config = dict(
    num_attention_heads=2,
    num_key_value_heads=2,
    vocab_size=8192,
    norm_eps=1e-05,
    rope_theta=10000.0,
    parallel_block=False,
    init='uniform',
    init_std_o=0.012,
    init_std_up=0.051,
    optimizer='soap_variant',
    beta1=0.95,
    weight_decay=0.08,
    warmup_steps=200,
    train_tokens=112700000,
)
Each number is 500 + 50 x the weight over its row's rms, rounded and kept within 0 to 999. Layers, rows and columns count from 0. Numbers have three digits each. The size before them is the row's rms in percent of the matrix's.

# layer 6 MLP down (transposed), 256x96, rms 0.182, rows 26-74, columns 0-95
092:547484592524555538381453430437485516435477540569547402474516494567510501509438512476519485567506500528538544487486493349473507439483502535520461501507589479537491509541480496546477520529473462433465522440551494591492464471515484514556527454457448498482428514553456331478406539483526570370
109:490501455593480621519462468516440517495555528447532501496488490465567526492478466525562566546515514551499441449584546513396463506433480461548449544479522503525613451492560433492428530445388509490580449508519475417563492526602499498494586496480517547587570471524603410518495420442501551460
104:466452499596518367568606522440534486546414528500518488493462441497372468410485473462467498460515523411480612558537463421463474457497510472489464530458437476505607448471439449514448503478470414463506488518462461580480504499497488557639462458454461524504472520448489548539541499508569566535
115:493499505473557460437528529469558573608546577573423532511467453533458579470552571413625508485523505522418475527591520550450477475478488544529526505475518496477511550469502458471480498514504442576378428538570456493534545524483483463393472531436524549475580498444618589528466527526520489584
086:542427546460476538443475528524557583543585448475524432480502458516547537511439462407458510458484529477470568505500474465474508452469470539482505565476517456519575430402439414426494534370416515472439460458542502479518445477604451524576433510524506466461394574469429599544543426523518477483
106:501437546445405509517562559503459517596547570485595475486564462453581372417561492477417458447429489480587518567514443456420513448500552576427498495540463461442553472493503570497506560418464482526471460413474521454475555462430545488545521484550457494515534588525482520434540529532470525570
095:504489412458506528373574427466557488535582574568512507491578534527485620578475512598476493522625483508477500492516523514525494506483502505443556534552465534488462534490517534425495505454473496493382506476471502490558490496444587480530585476354476518468545537432403481521601500496552450491
095:471491462525508511479391568498508577475453560483601636557450421478510514475535448590508449501509492585426520501560527499500524549520584552536464496515414530499459504467423462451467539476424456463553499412452598418418459581526459521541570472470500518576549464559527449473417552503513543495
094:497479435477513361608550479513409491488503499455551548495533526545471426494492500507493567470534481499512492469480534564434488460484442616558641504491571454509541464428478563528449446458486490547587521452566508658516525483548506479543527498571446463550559558579516505561477430535500519543
096:498497584473502410493481552543551521421561502572439445377568472454492495441487490495548494593484552470535530594485549495399503499508492567497430534492523542424469486430519450504468573589544531488360522424487576465607491535543513532527555527498526470593511563514480498546516518500523393535
104:505441579522516383474484455431510541605621529445469527464540437544387444514517468505534519525529485468468610454465513474494460443440479589544485507549507522478512508438455497550501516538482497465460473482478510572517472410493516464490489541432498477534435548464487579303420533492503432520
100:505429488497455584499510450517479458480505432397514531455579453491563550472419531412494489484531537431559530497534452534481467600464523407463396482418500532502609591458569549531606579523512517476559485500464437466518496528506426451585608457538556473491563472460486416543502468489489498521
097:473449484562469444438555492595508418494531554449528402489393453541554460533495442546517493409490527445474490432569491607549515455452456443547481593460439506550547446503523504524482493458437451520466401429459556531537567568508571544527426458488410488553536582536446485476560454445503492535
096:438445532478507431455469499443489556500486581443462564581478530398498495534510538560453497523494591520576476508427560585508520417523483469459523440557551541570588525485458488468449501443503520479488525474558428537619412477524602519557453585512493445506412542436500463386503548474567499472
088:515577533523453582534534473485496602502512505545448558524468429461532453514420597494448456556441454442486425416421542474531450502522538409505569487464469570449437544538402536477486507541484502396455465416407570521527504444430474460504493471632559583461503458513497520451463482526457497480
104:498522451506443484448551478484463392575523523543479444447460533507555476523449556417494521439441513554562465468624456526607439448506408477517404421490463521419508553484425581497510460473547466451493479479590557465481527463459530467515503498489540596452458505438540495519517349458524453546
093:550540472490478576552435503584471530498520571468501594524542521462524437431402401468596466525448532445566454465554553495457481513536425552527534466515469516522590500573497584539548552480443542591486542525570501506538458518481536638565451390460532428562503434484547538552497506488483466496
098:473496485520571553483467480440575494478454540517549444410518556507495490484542489570512629498527546513519481469500472465460561555542521398443529408527521477482501450478495454414463418547460550538486523455486593544467594447475496543455497585543418573537594487456495487556538667552524549531
100:493471553552522512477539510366484568522517491538435460478479480516417478558471441464463481507613400390506484588482466538467418492491526558484509481441453425520445569468517529470481482515482395525420407513541534454494446541432492603462535511549417497477494547433518472618515407539469498511
095:446453459541480492513395534482552545503467461454555542571475521496515533467462526572497511556394448559467509542458572521560483494490432510490523531635461567436441656495456424449440514446543480475492469542587453574577496503469525496551512491556568456462502492598508531514483486491618444556
093:526524472542490530544520434482566517518509515514487478409440529504464443451452439525458479564485472589568516447466603382523501549522535464543492382442470398451515485487458565476504535517426402521441538433375535568501479470447486478505465433576567537544490449570528463463471507478372516506
085:495571536567560453551571622470509516493570530499476525393538498460464527527550456554420524484418536491542441460574500402544544457507387481496547470626511515462502472488536417516493461569493545535512439592508569427529436513532566548374497484465479501465484574498449503513484445475530509434
093:439499420597478365473542489596526519614548488544533492537529511401486487469545465518449509440417450521450509577472440456542581493510511534491544522508541416481579528564525479562506438505560478486506478529372616469541420459522480474426593492445477496493522463487512543558527459441497461482
103:494595470490541548521494563483450481517518537496553475501443471530436514460504501505502507569457456556543432431442585471599467539499521521582471465446434516563521486456481488491546519484536486398538537542519468331480491574542460585447465476478516512584567541470544426461332550486493537436
101:479520497475579498561490486545457475538492471562432487573552584510484504487498575623456549471493509537581531483508533546486511565489526416508486436457616463578569539483396527474529557621554477513531483485491474514493563531536585549614511391513535482524572498551543502520449422519527423580
100:472419490447475458487509507500476517563498456566491468413539465547421430517473413468431559484486556537523484504436523522465552466570473551498410515473507527547537426494449472504398500564483517504445401494561573502585502509563484503448450479425480535519449561519572476477546388502538320442
097:509586501504435495385478570582538537490541556530507450471419514507528467519467528518464490481460574473497505573441423417526421455506608472470526555452538472523505562441538519499512504521479561386491585476562523476462530511550448411508484521494525459437577520537437442528577593532440514640
106:586524491555435496453496533511605420590451461516514525473566490488525495491440510433507594515485510474455509450512541571565582520516507540494527491444421493524430390545458492573516552538490518439536431481457482438480491457412445578383372381563561526498464551476500460510490474542490461461
078:607519481483432563446572537506441463477419490556403411509470511532640474456466568492422539464478518438492550519560437486527445537469509428427462494546558568463510567548469552456553525528501525581476516576421537548497503461504457426500470453424571503532442446581444555491544474438512521452
098:596575575516466514485515530479511426450516338462456465495536544538564496501511459464502541456503550489506559468518578502481556532444509459454550529519479562557474425573499537546469497545503479494449471668454572444425445492484467550407515523503525482552457483513499539425521357566515469448
103:499392422521442520493523564445514480525440497525422565486521455516482527479471409436445512441501495446407485541484488391460576475426435468504503550558433531464618590507481506602551490447450508488526466523466527504543427492540451447519474508419518448536452456506415594529577459462531441585
082:524553552481543559502510517561551543542490575531531566571514460472480551421513501523509481544465558532481474586474482546491546442605548472567540456443498567550489584552503432467476535531459486490564493519425581549516404521476517613420451521431549594596515441493564406528441534467438426474
100:559598537457552557497554512520481431518507463411486444522454508522575529477492519476579540560462435548394513526510557487495516490415476491501569483459602504520345491540562449580513501501495552387476436572533454520405547462476507576443469519406492534456488481512475496551503433516428549431
094:494520480516496564367487499526513516493540501527513531469459522451535514474382561426459435439504471551504505491403431491592413473529514460511429514481454450519541578500444505535550495438512484455492634520534446441476506581557354453534543439522534487490579474463502560558496545607486533570
098:559593506515547535616532471418486563517580468424607457560470496548394499485426484442450444494562519463566487465608442488521525526491436473495537496531498447518507431602543490501586436481487576539510503597517498489565473503489543525514500535441485488509559546400509597586443481500527513443
113:567466545544439518562538474515481512524546479554544448534490493500520469584552455476542446363492492496494501512475438588544498586445452413480541508489497564564497422568559587541549439558448520461442476525511605447427532524569572475537508492579513447469498461506491540545571478604421464605
096:518497454604481486464501594538482536494518506454434487523476518562496530541509556499568460449576511492461404575486466534516498486461536491570460467520491443544491470513434471492405498615561481520631515444558636522432487610545553587486558525602546515501525418456578487510456510535517478553
093:493468458427556442463545517455482404474517445524599435592466465460535506515504499516484570443586519580470561510560454504465524429496507563461451505546541421489496564510507514545495442400571494613526410466582440512468521498583496480577472535487481405473488586514527527491479423460463414592
091:516511552515577408373415455520480573536426478623590449544489490515549600489452507473479555527538440554454495493540464463516523502472456528515489532494502585601608463512588509409477524530554498517588527510519510472475531566413484542462522532480525426526566450466455485596506490539543506433
093:484443470461562480517541448494469439534529430470484560418523443532408506512467534533536520460514588584481547526524504462455438509499509631449362491553527553534400401507572476593529472533497468492498448530625446520497544481474537510557501452482426441477449505513538565521424401454491506457
104:460561502557461531518528463490613493531413443530545524475472495637413553509555577592524474506485436489567424483482468513500476524536495520548575623581430511475558510521510508485420457539456521405455518539523466495543612421493445520518619492457536533527544473451492469527481502497586473436
104:511618516493490432425529555508537385501433532513451467505583533512374473500525516493561507568485519432458510417622469498574503451482495443501543447445401505507457406512536509462502490573479550432571545520478499498469473477513459506471432519465476576510510507403452536441397500430571491576
107:515520541492542498517432452484486564449423501525517487405492532474597523489493542557455439548559442526501469512520482518559452452466463450521509534561436575447574531556357469551554429435580502533466522506462455534538546508480448501542483524547592542488408568503560502558400466559555365550
103:547521499518434449464491481515513502436551501510503489578619460469565509469436573456475524494414464462508506452494518491545524475431563454455605514469515567393506534481468475509619509347423453480560439484513533398476507529489559467576531524450580504543537583506413476441459554445524527471
094:597478597484489578488583581393460422458478468509447499453524493611412499468479470520575517493459546557572552461575543539509462556417456533453556551524534447524493513476427603507624533531450495627495545503538471523447504526479513490554504461536566498448534545502466560467534467533487503437
100:531403431451451490469408503420526465452505481471515521436427528415424497455492569545425435452538438413521449529558511463466496518550501576473382579634486584472536519511606498499514483455517533437436462454465452427475456433474548573504541478468476490547534501512534557546532505522414492484
098:433599456503421481650523490512542517516511520548469512448494480503460479494546482583462526574417550563559463520495485588492456511536555556509475526452417494491613603444457543443519576586603454434487558474482557451422472502569471521510451455490500558521523548499444471503435511470516397497
104:459558455425520544419421563502457549508508501424366532476538502497471464489472526580504477501480469488411433548485527519496465483507518456552486430521520471556420490467491447456458488616491566509427518460467455523465585523477426597467477434432540433485545452594540461439582590599498551475
108:570508466540519477487506547453574531467591558485464544592446535596463543463390485597527522523373440500480542484526535511412540537499496430531471495503464505557505531451465555525538487508452474394503529477492460559482557516428513485479515394628504384475467430444464556511561553550532513539
# layer 6 MLP gate, 256x96, rms 0.192, rows 27-74, columns 0-95
107:487539504543540537525563513445472492465476473502395544536520413476558427498545454571492606563511506455440534524497369554544498604443522532445549536525479474533416398509505466497585538455521488497458435446464512460534565550478444516412444473515543419533445528380495487494568482567560448549
110:499591515527436501581573528502493445464497547459567571514476527601431471549527464485467405490521514463510501600565460523637463477524454572523571463598545520532458380465456444535583451498498528532469507469467443465489501496547421585530514498576493561505557568523403594486492528508492518498
122:419484537532370534528481463488461451544497526479462490510523430535440563496506520524408467555529544555563566500498486476535468571535521440542465401538498363581494481544502550530444567513495499574484606492427490538453459481527482549514520471556548548489570493567489383492438526401389481459
091:484487535484431571455464465541440452439471544517493453461499452532515507415572457344541588563491503451512470472533521462477485462523445512556430383453542544492525485456587493531509481605485399444567446527461494516468531500451604450510500490541502475542569466485526538422453500514503589373
101:479465433478480542497457460449491540564519503470512485554517459427501405428524454434572506538555526522513475517419586481450429449497516622562443502434550478392466416449574551494469513497453474520444476531512480529361500510482458417622542519449455454520457519458493504493644538512501509515
096:542461505487476460659458491555505480460575515472525477501566629446471605506490492515614443454469518513540528606378494507431533527510536572428516501470573536441391514450524609525496461465507489525439546557526515455454525499575486582474457461538462490545520520452448512481554454496493505465
098:562435448479498518539461518531508537436506574438515551543434425511580518525546450474503552481488524544491575539567483559528453470457483603488476522517525509536468523543441409483452564492496467413597475439469444395388615509523554524469560442601425532440560556531460438504532574502458524477
102:457461495568437519593569500556545470473535532505559533469526558524489449566508471486501519526520463467400437475497477545517447539475483447504438450536414522491617508513565500446559550498561457475552503350480493534521562523487485413420556397403442435495429447439592490525573462440490480523
101:497568515474528513513534398508460459541500583513592515510423564489444459452513371491490517397466497529547512478489533491522447502600503471511582502562568512574563541531482550483528477516472536497531525548579530560368436499467485531412500430472406568465585469572524380514472494487501570488
098:485521543434565458471549452562573507529530461395548523571581494493497456569439437535473378513542449503505460499412546459457550474510525535519443557476489560501547421484505542620596443517512541452463515536544525449566582426422522493545511555502479513510425465483532616426480528527458503583
101:386525544519405532533461526633461526513453448448501517539495568480447512468547421498524533489511515456444434443424379556451548538477513540564457611492563489398603519514401525467528527455544515474434524541511462502465518422554521453558432499492458437435485468480529544439528474568480516529
094:472470526536483464483476547470461527511457634511439365441398589533508484528519491475530458499463540562418522532473532596477643500538455505477515599507504571501566494540521577464492537397540510504474437481534412472511508557488456490535478567475542353551482550508492475535507547510444476540
093:541501397524475570447540532526525533415508454555481584523485574472459491416480499498469525503463458534424550589512443520481482425479574444374478462461488464556523569447505503576595463538434548503547535582566471551467468582450512492434450459532507598549526492612559528508534525433461441502
094:488504535508467468664489573579494575526505522466539534516488515519456530498464405487479478501612501627476473570489458536529562512457550504431460486459463437453448456517606388538485534525512501441496459485594406475534462492493553520521571566507505577434480527469483558578540469527494603467
095:470479533588440573517540522487475504497571510472591582549558532620471496555548525431581465464532504398546533500415447484380489518415526523551458475512538537504524502530601494418528497546456477457481480508404488491539561465601555520583451532521494443544566490495465463444412500546517420494
094:471477432425450536570506409527525582557541509446509546506510462483446511500585557464520508525541415437386562452557479516563436474458530621489493520451516530492558512524529426441529551511424478472524522396481521591466521499491540473427481463503413485501479411418500551638544454536531500454
097:434557504529559546462443572439500542449570523559558461431492553542596446496457494524433594517568513534520383555566518491482488439426478396480517495453459541502523504492436541564533619466413506480594561542506417499474433578471502451537456476477431494472471486429464543563545514491541512561
095:537562501567395464546517531537485563405483540450525493433577484536504453444549394494525475528543491467446540462387563544457512558573567513467471516384450503498533591471520521517469521509444517478565442575543523494547475534541469539424531545529445503402398569491491516500483414546562473409
104:528395472502373506537494488361458472513509502515514526573546545510527555452509498505499526560444553514549462398495472574545503508532445509481484457442541439388480525513578404566475436554517496469495466460512429500541459417569470481587521438450601465468513518492530539464488544552629469546
095:539512543423531563505446587510446540479564574451517459556534517529503482466542476510525511497581459465469390566477456592417498485509510583466496512574480449563600476571523493475605480418582616547549485562514478448456543464635498505585544503433502591531481496479504479526470452526476498500
097:492535603566576579464512582479522513551545462572478497385494505466468508566530501595410492492478537521530446419467548488547487447498553432445554386552484477467563462482559490497415411471485549485460408428441478489524577535571625540511476490438507451480497549553498487515562451492555505487
096:487558469458453576491575494525516489508549523492517478460575537465489575356529455437467542502501571399432485533501408467463433436536426553564481524512467675421499474582457447522440525551466441501550476496539470450522523475515467441474449412537548510537415515568468505476564463510472531507
108:522491506529501578498537500522421513581477505525509496583476496529515592409572395490454546502508569526632498545511516551550499411527496421592480491531414524520470471496505494514519504568446455607412501455435526537505380521521536604511562585498483465466395460500413487476539478542499464506
104:545562525547489516631564386503486526464540483538464436493484481618506497496505506471645545476555354469562424470466470519546468487476503483477517578455582472526530450540432469524440463521484479531483492499590527471612490475507526491536541462510433488550505505487644523514496498454595481516
104:485410490411573506527515532688564608482532599514411492534482480584429410516510492546506519492485472517498509557530461461465448554538493497592505430526541478655402519575461573476504535449493541511534490469581598498485534560491525537487482505531463505497530504547470493518465491474514504503
102:590531472516479565416478551530524555494555577507462426578423512478528480546482571442542401490497614513447497555464430489516501439436582489521493508473545514556462462512493479452522455505412496443480506545560401578451460584435462482483508514540444569479451495581474474525496602411397545462
103:531557473478547494422492454458505460461484442540589490460451536466537540463488524423507411530508481469487422452473530478437402438519431403522498484588435480483534523552641528566397524562448472526602535540481465527504492565536499475492589545545577518526416516479511625449487493419504491494
085:488490510493480469539599516530468457438520560585499476443539488479558515503493514417503564495535473528505504492624449535481489521469581589523396486483496433489501469454528519521573529483501431524578471503473552537487523601545562486426553470587456444486539514612522455474597411420461579375
095:521577546476426488482511497557497521571482434527552505467581521536461561507562461398523558483444557530502557494456496618503530477434480378606375548532615519511485466405499501423515462565576538477445459519445516450547514538547494524515526476482431467533485535542514501445494395441531454459
099:531508479542412540573495432506488488590510413435465460508556485445473471535499483542471523479461453510510542377489537597458479492537549489556490533456441565470547576512493465440472516478415607546477588477523514519548460537585458538517425392478613518547529396597541477503546546553559508516
090:455489510386485472416485467464515421512517492492480517552510579577485528466528434457476566567556619413473419512508533511497523511465536570475398442417533594525448446436463486582494499459458509450474476433566489500552507569359421504523505505516534438494471534533495490553536376540479481479
114:465444519528513424477462470445446514421538498586556509536487502548485503495549461431459446531396582528550453385467504548525479487477467420540460519536496462572522564412455482464452465523497470549490519525513473496544536449473450377481501563511427456586459602572453419378497534400545511489
097:553442439563464484517478542544517510501451480522503468485403484576463527510561523567493555515553542460377508543533503558543517583560458535596469549595510551552487455499581504472537512483514525508560379444488522543400488336524589539540442506508462482561554578494477445553537542488473512457
097:632488532418395573466501433508487567529495440540457505424561474520519517540524521499496572502479503434568548497478497645539544466518449566503511609551495494553519570480554415513490452496416448497456516431403527552561506493470590572468428492481521438479557565574477457525469466502534475462
104:493465553557523545490526416506458547494469518520499541492506468484481547411503523519492509518504458523508444571489508431489479446513464380342407376503410525501547479457491566487473390529467546537534538568451470495564526461539542454560538489407436441568517488517462535410551503515363500529
095:509438533421494498450462414443551472477530530495611476492589489512435486533597457539423542507504460534532473537509411525546520462486464464543580573478486488484470442488448445526588524507431424546485510541488451447556531531441495494547420443496473411576444577470506583559605567391555502485
094:314449446538486457554575487595578455524498438474448561399545481488415527478457453431505457523464423533558493537422485550463526412511484501538414489492479568489492440499585485495504462451455464407466438500436563506532496484476467471457523484521529424472542513488410471519578484446495562464
091:577568544454548448539527563565487453425506539483559500472490555532413574503525428415481492461466514575550475516523390463453517474429569540566450430499454439464483516411497420430604577565557481546588517471501530522577574542514516534509519618526497530525472520491446469533450437540484471449
091:461493431511496506538368492440493558443511451455521501434550581406463505570443472429532490538457489448531574505436485503489511556467511491451442490473561519524437503527488551501597501482472425485542373427445589483454491583480594422517564439539530461520482537475470568510518580462487373498
102:518496409495469533569554353567462435491546578508491508476445518499483467561536488439558573499490544544452460470417407468497436401520511558552437442538515539479422464520527484541599425513575395428511488580521491499505481500456503520539561530542448482363507428501549444464502473500477504475
109:482449501454448559503531451547452536424547523461476488386551530428500438455480516481638469489519471510463448509530495528486422498535526482357451566495504563492511539548562505505490486414388459468545537585530611538474519562516446488551506456418492493491515430609444472390536505457489508465
107:540425402574458458480578604482522517561481498483488531458493439374483466531433538544509499534491478539490551479552483524544461388434472495487552459536412394505510468535484501432496507492652484536535588474539383468490473529406551534577468462497538512500478507425444503524471534567476477553
098:439508506360540561514599523535498494476453559519529526573480572420498459558452489582432477527503420545460577465533564527407474489584472470531525428449463474542512462518546612497430607517526456447502528577521561532520569562490453486502580553434491475487505461548529590445521499576475521501
096:441500607544483416593537450557495522404503549512450575540471489595483512439477500478490506537528556481536494386474525505517501475444492584535442505550464504446485479465563637571642502499563522489509507519486484560520481446551502567583524470468473478533547604484457502507395483523517399488
098:464482570552512570484547510510488490589467505503501513579451529534444401494504560518502534448497559525421502533508520565487453398564541555601545585509437538529558450549509477539509469489531514562531535451538583598587455525442540441452519482438518496532587530396419471559505476639542464498
101:550569478554500522516512482584490549407536558552505442545409462350456502455490536449532516449517471540466493502484500573446532593548491524470459502463518495585486652599559519495593601569523557497493515521418506511471498614539539507502469489497484593498558485477532474516495495591526547489
099:531491469452481357554385461562554530540512499490551564601467511523473522385574517522499476467525450452505460449466495444493590534426500491535433512467447598496560433462514519470473419546516476514539521507558427516597528572565529468505549587609482497483580491505447428546496470524539477455
100:454445536507516518454535560514496569500464538419518525471543474501596464480378519577498587528517448446494399505532496489467495369493527436556508437534591493441471505567441449486481514516566518449526607559375523505498594563534559504543524548438519491440535517490593479511465433567558473495
# layer 6 MLP up, 256x96, rms 0.191, rows 27-74, columns 0-95
108:495447512455579509486471522485494508497467477536512478528521577484442542468512508430637384491452490529510517441462631454624467535499518580546535410541466548526447572508466547558561457670542534488544590497470540472486500471528537461413466478559517520471572530533537551483475560486455482508
104:473543549425488453546561453562553571475505502486461560541431508567483504482495589480504451455521526522529450386550468502551530564478467451640502439537455541491511549444528469506481512549535492478537551484581472433604494453537497464412462574555495499656442522604508557451505431444513495531
122:517515456439543449391476432495480455488539444547582437420485550522451470450523562546494447532428459497450446567521504474484481481514526509504567498429559521638445538465574532433492415470493479483412473430541522585657555444517496521488532503520577529427432501513449470465531557462573508508
107:500559540606516508546536493437495393538472594473554624534446521440456482512543545458523544496493469495568459492522549548486541617521457530498494413458535457495578532518507498520589573555483556511527520515493568535531541509468586483406556444497529556556640496537585452450482505535551516423
103:407590508564424437415510482405541545408570427478469521459439545557427502485514484531517563575608515446478574502564569387526535549491481475506466468420533543524440518512518512563534503545459505484501573515379489480508482467501412520525453508543481498460522459442438512541477608440512457538
094:503427503582571493510448496441475500472432479477511489507437560475565405448511484526646463497494443521535564544487491433529415397435476414479467505492512556599467529557526385500528524540507527451514447514622530520513504490556471437479523586604575508531479509534505585519402514503463515532
093:522466497470494431591423476551481523505562456504406448478505505515547567451445530406565597474436507597560422433547536427578467425469425512548512525458504499527471526492473464509544425495577535513465483465480493551555527478555479534485369587557427565513423510430468519553481480466576440533
105:459461502476570532541502486496485523484481424514568477499477471414499491492553445506518455442508540517436422448468436493465403500468447536558391518497495526604598451459479508515544628612488526628487458414500592486495520409451447503535531437447552500399475458511515428471489465566458506508
093:587411431519603549450487479543538478592482435423536518489479551566530500529424508469419464439454444538571544403473513501585574520428528492492453481516385495491534454487443504503502498521453525445516480532448464548486430459483522562565447540455589550430563501475464534438468580489469385531
097:481485475499436550475490534452544407470432420576551495461479544392535353461495473536467560513497386469472470490452488466523456458510505480630452433453506498495507546557589532530380444499495498474465504555504381500485562538489507437497522474484412495545487562478477433513527491590552512574
100:589548557472374426465524512423531517461436502484500495421451529465544558549521548506476489499435548528528479504518535560433422388526440542437503519428569481519551409438555559477512532498477526567516540449463447434479557640544495497468444484527434519521526514549515501471513433416535594422
098:495464535557471463430439590528524457461550471534516542515539435515543442515576551461530534442416446498537499594508501475580480467539470456401495499525494480310556499602512577505497467442444454514601508501516504448570527515583536486455525519451427541508568471544584473481467549555506561540
094:517472427569466495523501489547540504489484431616505438557478457599515544524499538520553449424436497474378517544486416419431566541506491531609485481445467477503511471532487569484435568577556532437380478549395492444510405455506520572482488442563481546497501483450503544588533484495511521545
093:532418527494549492519457495598499554491473398440542458530550568452492555433548394585491533483546517560572527528506406577447496456443539529506480478470557490431624396488516495607492497531526575458496419545550568483472459442485428454586524533525490562529530497463478498510586549466543527464
100:521590616465510520651484532545498500478480508497479469516479529566494603536534391455499443475481538430499521546483509500527481537517464370532498418451454501463466440399569560488549497482521525541507524360411527515495513513531549510504491513555473411526435479500465494513434514596579580493
099:502376532532524478457537493446514363501489495484429437524470447609558561446507587507448467568475422465556530524404463467500401487502489464523474526508513440481521545434467533484424436482485506536506487449511584528525523581527490419357457499535564570418493495497491463441482524412470536530
103:486513565453525516459553519564461467525471499544358550547458451514576485485533453513500357578512559536481495528537464528557385507506489511498503539574456550456496505526524540467484571525554443511474461516473540450385436614503493499521519462504573500548437455518522522468503442343448420443
102:514533460446424495532426615619489553515486445479581488438503500474542507529511494530464425573421573580482506481467554568541609548553535444461546422548502555558504560494524485472563490458386567507571567484537564560524553536565423453549443485539499472496438419518455493448464499482511528525
095:421454555433500374513477423429483485435440517569445469427521469581519488587486578636504436450519571468512546464498463441495451518506512430502483453332544507465543473482503520515554489512502513560547573502457555482478483560534485483525485479560442497467515578527591485519521529496407571489
091:472558499486577458466557485512535499499427503493547511416526538552463487479448417450519495434480584451466499619605494534478554538504584559465533563581583513517458477546549515534609524508497589495450507542537488422628503419537459500491515518438454507431442587426492464428469482566555476482
091:486449506438488483426449445593472582582447495499495509463575434470481557539474526479576580466493539507517483543513483541525556581571620497421495539487553496449439520539527582407478459576577472470564591540475488593457445498550520506432565469528524528567557473565494559461426592495529465487
114:551452542411565572523451497487548473447440505482488517477463579580440492622474475525540474526659492429517521490528572551416495435458521446448466484526491603537523481514585522445506540471559460509460519504555403467537612522435513558547415573517461463525441508466493423539485474548514490507
117:484500421550463524453560513513464581426580498530553508528454566575465502587417471525488465530437427481422495537522430408461424543363478502512450475507573526479499471488462480578567466430398490525497463576513520471449481448367543424560443513491497467457516473520541534484429586501525511498
093:518523497517588579561512486490506451480491504601425451581522463484462508487482446472486552582565422421527532404522489512483516376421513547510529416565517481537556513581571487599503538523492526518473546375452564510486571503418505480373502554497529509497459464450606518534488513542520454519
102:507454493623476563526504494544515454471428437472468523513458489426474547478549614544475496453408529560476522508573471504441595431483553521553544467453380649500527551539514541508469431480496476546494496435494516544389514572566503531546467552447509529600530434496491439474528542495447486439
100:480516455514548484553503474516490465537529391456479586476481521584518469513526500504583535519557498493463544516514627538479506506490607476548409457541469513422470482511518552512569529471537361518622420494430480519438489485432549551503551469414499496576443466516517527511360492449575460447
101:567449530475555469436431580404473469455556405477477499557504442569403428440504438500550468534503556506470555508506492524430524510478498503462455401512558465567427443442460516527487550499534452440437482468573497498557547485460500430554542617490419482547518538527379536553552570433504444505
086:462519413542574417479518540443495514529582454473596515527541525519420540548502474511636548516523527526529561501441610519464554513430547481504526520536412431526482442519543535527508592484595526402461523501534490452471447535476552482503538567571477567464602549492573471537416468541540435547
104:423336469397537436514411455442412483372491571502517556503406464480568528526491486493507509606489539532464506447481535473497585548524451540466464488575491456475578544442505524526570517533487507527509473556438484541541488435489491482569492467498523586472535552521576525486521515556594435449
103:533539583479430409519555478540444544523494550456509450548532557551505525460420483501416532536502528519575443450568537575516466535606488552462522566576434509531507441484445438434567432558575607531524586435537511484465518510453500487462663482489458488591534501468532471463453489510498557498
094:524525516462430499534474448419440527505489507477475488472460573472522439536484555591494496419484433509569516429492489447477508510456514515496546527527446412442563458468495539502463488459562521504442540410594456374507532533483503501616484459601427347397506487466444560478565483440451542512
113:504534518543448486496487401591524547534484501554427442383543536422499465559510517402424453426462583440505451480537465504498476473511456494485470506520554560421512510492525543516468497552430547474472435552450614452553541413501487511568576449492415419623405495477476531459476479450526458476
097:540499563511508465478441524537534526463498515510539554561476525533501496491562381551517552491515498456549538449556570505464519560457461487473477439453533623482391415574556465506544478438505502462536464574369466443551541424446549488376484526487573431513649522528567483486517493453521490512
105:442404556595427419429512512516549487461446487561539508477488415461525502560450509518563467445483477488469470518482556612519525532498509523525495534465542534519501506367514394502496466467553453407505416486401507554366485526484451503432532509554470477448478486586503382513601496506487505519
113:497580507461470545497561515496373463535478559481525475448447590569516370553471480492498504446545448501548385466447449517541456599502563493470495460629465550537524514554526581474425505457510547483567517456497485480465521477492523445542410513385546517569538511546548597581514521526479492476
099:543541566475417558497527488501482463464460575574470559446525436529507470453505566443486508494525505477416510491548494511470506450509613514441484484463521445621515489465430516465428550492559635529480458467450602535515454385520571461426452468480472516453516486478445495474448447550348548467
097:556442521510460389453421619458486580596546553519504497508396490447401483573543484475464504493556601439516455464437511481486456505549489517526478513508459544484539486506515476570462523548410382474477493555461529422555504518489489537498542479493518528520549489482493611429543365548512451565
096:503484443458461507562488593446541439386580482452429511475508434555468452552554435466497414539525588524499534524482492548519482567581564516419516464480437439507447522513412396526495594413482500474462492519519475557501528523511519561545482448619464559547388510524591527436484513505478547485
098:539525588541458409490617572483568502468530503441548522504429535464545545544525450504523477526468381545545447454435503540518503520492474449513512483531522478410483487462544580481453488443602460486541556539431569565497612502667449496533467548510484608444504566458479457450504508496517507507
101:489451405486498452543590492551441436575549512461480423602551513439566475465496499545586569525481498401454555484550529484602522551533520500491519406443530505483548480497490495463504500514551375538568379476517447466501498467465519525507456540513458479451375456527378431489500506535497566522
094:439527497521500483504413482505526522434504470473568530534533465552444547428480535584457495551474491512538486478470484542500473451534588469491579543466490459438563508485568496410491485589480576490405440481563520550561513345555580419580447582500457583543480468444395440542458490565481472519
111:412447548470456526511522486544580546546438468468536482523601380425489539577434484431504522555549464413499485496458445513442568524438536439460482472396561449582485431553522383493560500463606488466498493566497520485521462527515503509550505573466476564501564492491425463478534507404463455436
094:440493604520544491493476395450487431459490524549584632473468498531567483497569501547511556498500489463518551556598565491478523540465513477529496566507535424550459503475488435400488551507615555566510613493490505501611539530474477529558519521422542479531469398511479544484615536537450504520
091:557477448460547484476412481539500535393417508489590493547507569434554502537453476513437587391508505482427493471586424421487631443474519459494500515552462459453344482542526465477470468535503470492504501458466508442467397537454556441523515527502412493454435536507504494552500502442515528419
105:570500449528600445488540499487494522546542449479581486545524461539566517617495439391503559517579458529542466404519563438566480439394469449500511492480567486547493453578515459559425421403571527553553530481536511603516491547530550475473523524546518462603519520491461485527439480456556553539
095:409577473447496528467462521464470546574554515430536555519473627463428462425515526554516508484460549459536507498389470496516569498444536526420544491537554562503583442541513488509492466460531480523410480433519492467533553457541526460555422505470406446540504584630490524604552493494603466509
103:478470538610486477539528511560494539466491511549505540536440416516556491570515495637497515408616514486534578384500471456459439553490508488409493515518459463437456502519524572484468574602497561393458535476455522442496472578449574507556487447536487515496493354473500501525436467495506505527
103:545494603527586518439462447522486471501506403596423488442491589538441482575507518551478472532425481443601463496486433514429528505538434417537574508465541548472471588561445433496523466466531524498433478508520572486475529533533528449445582608452446524508517504457551463541482522518583400428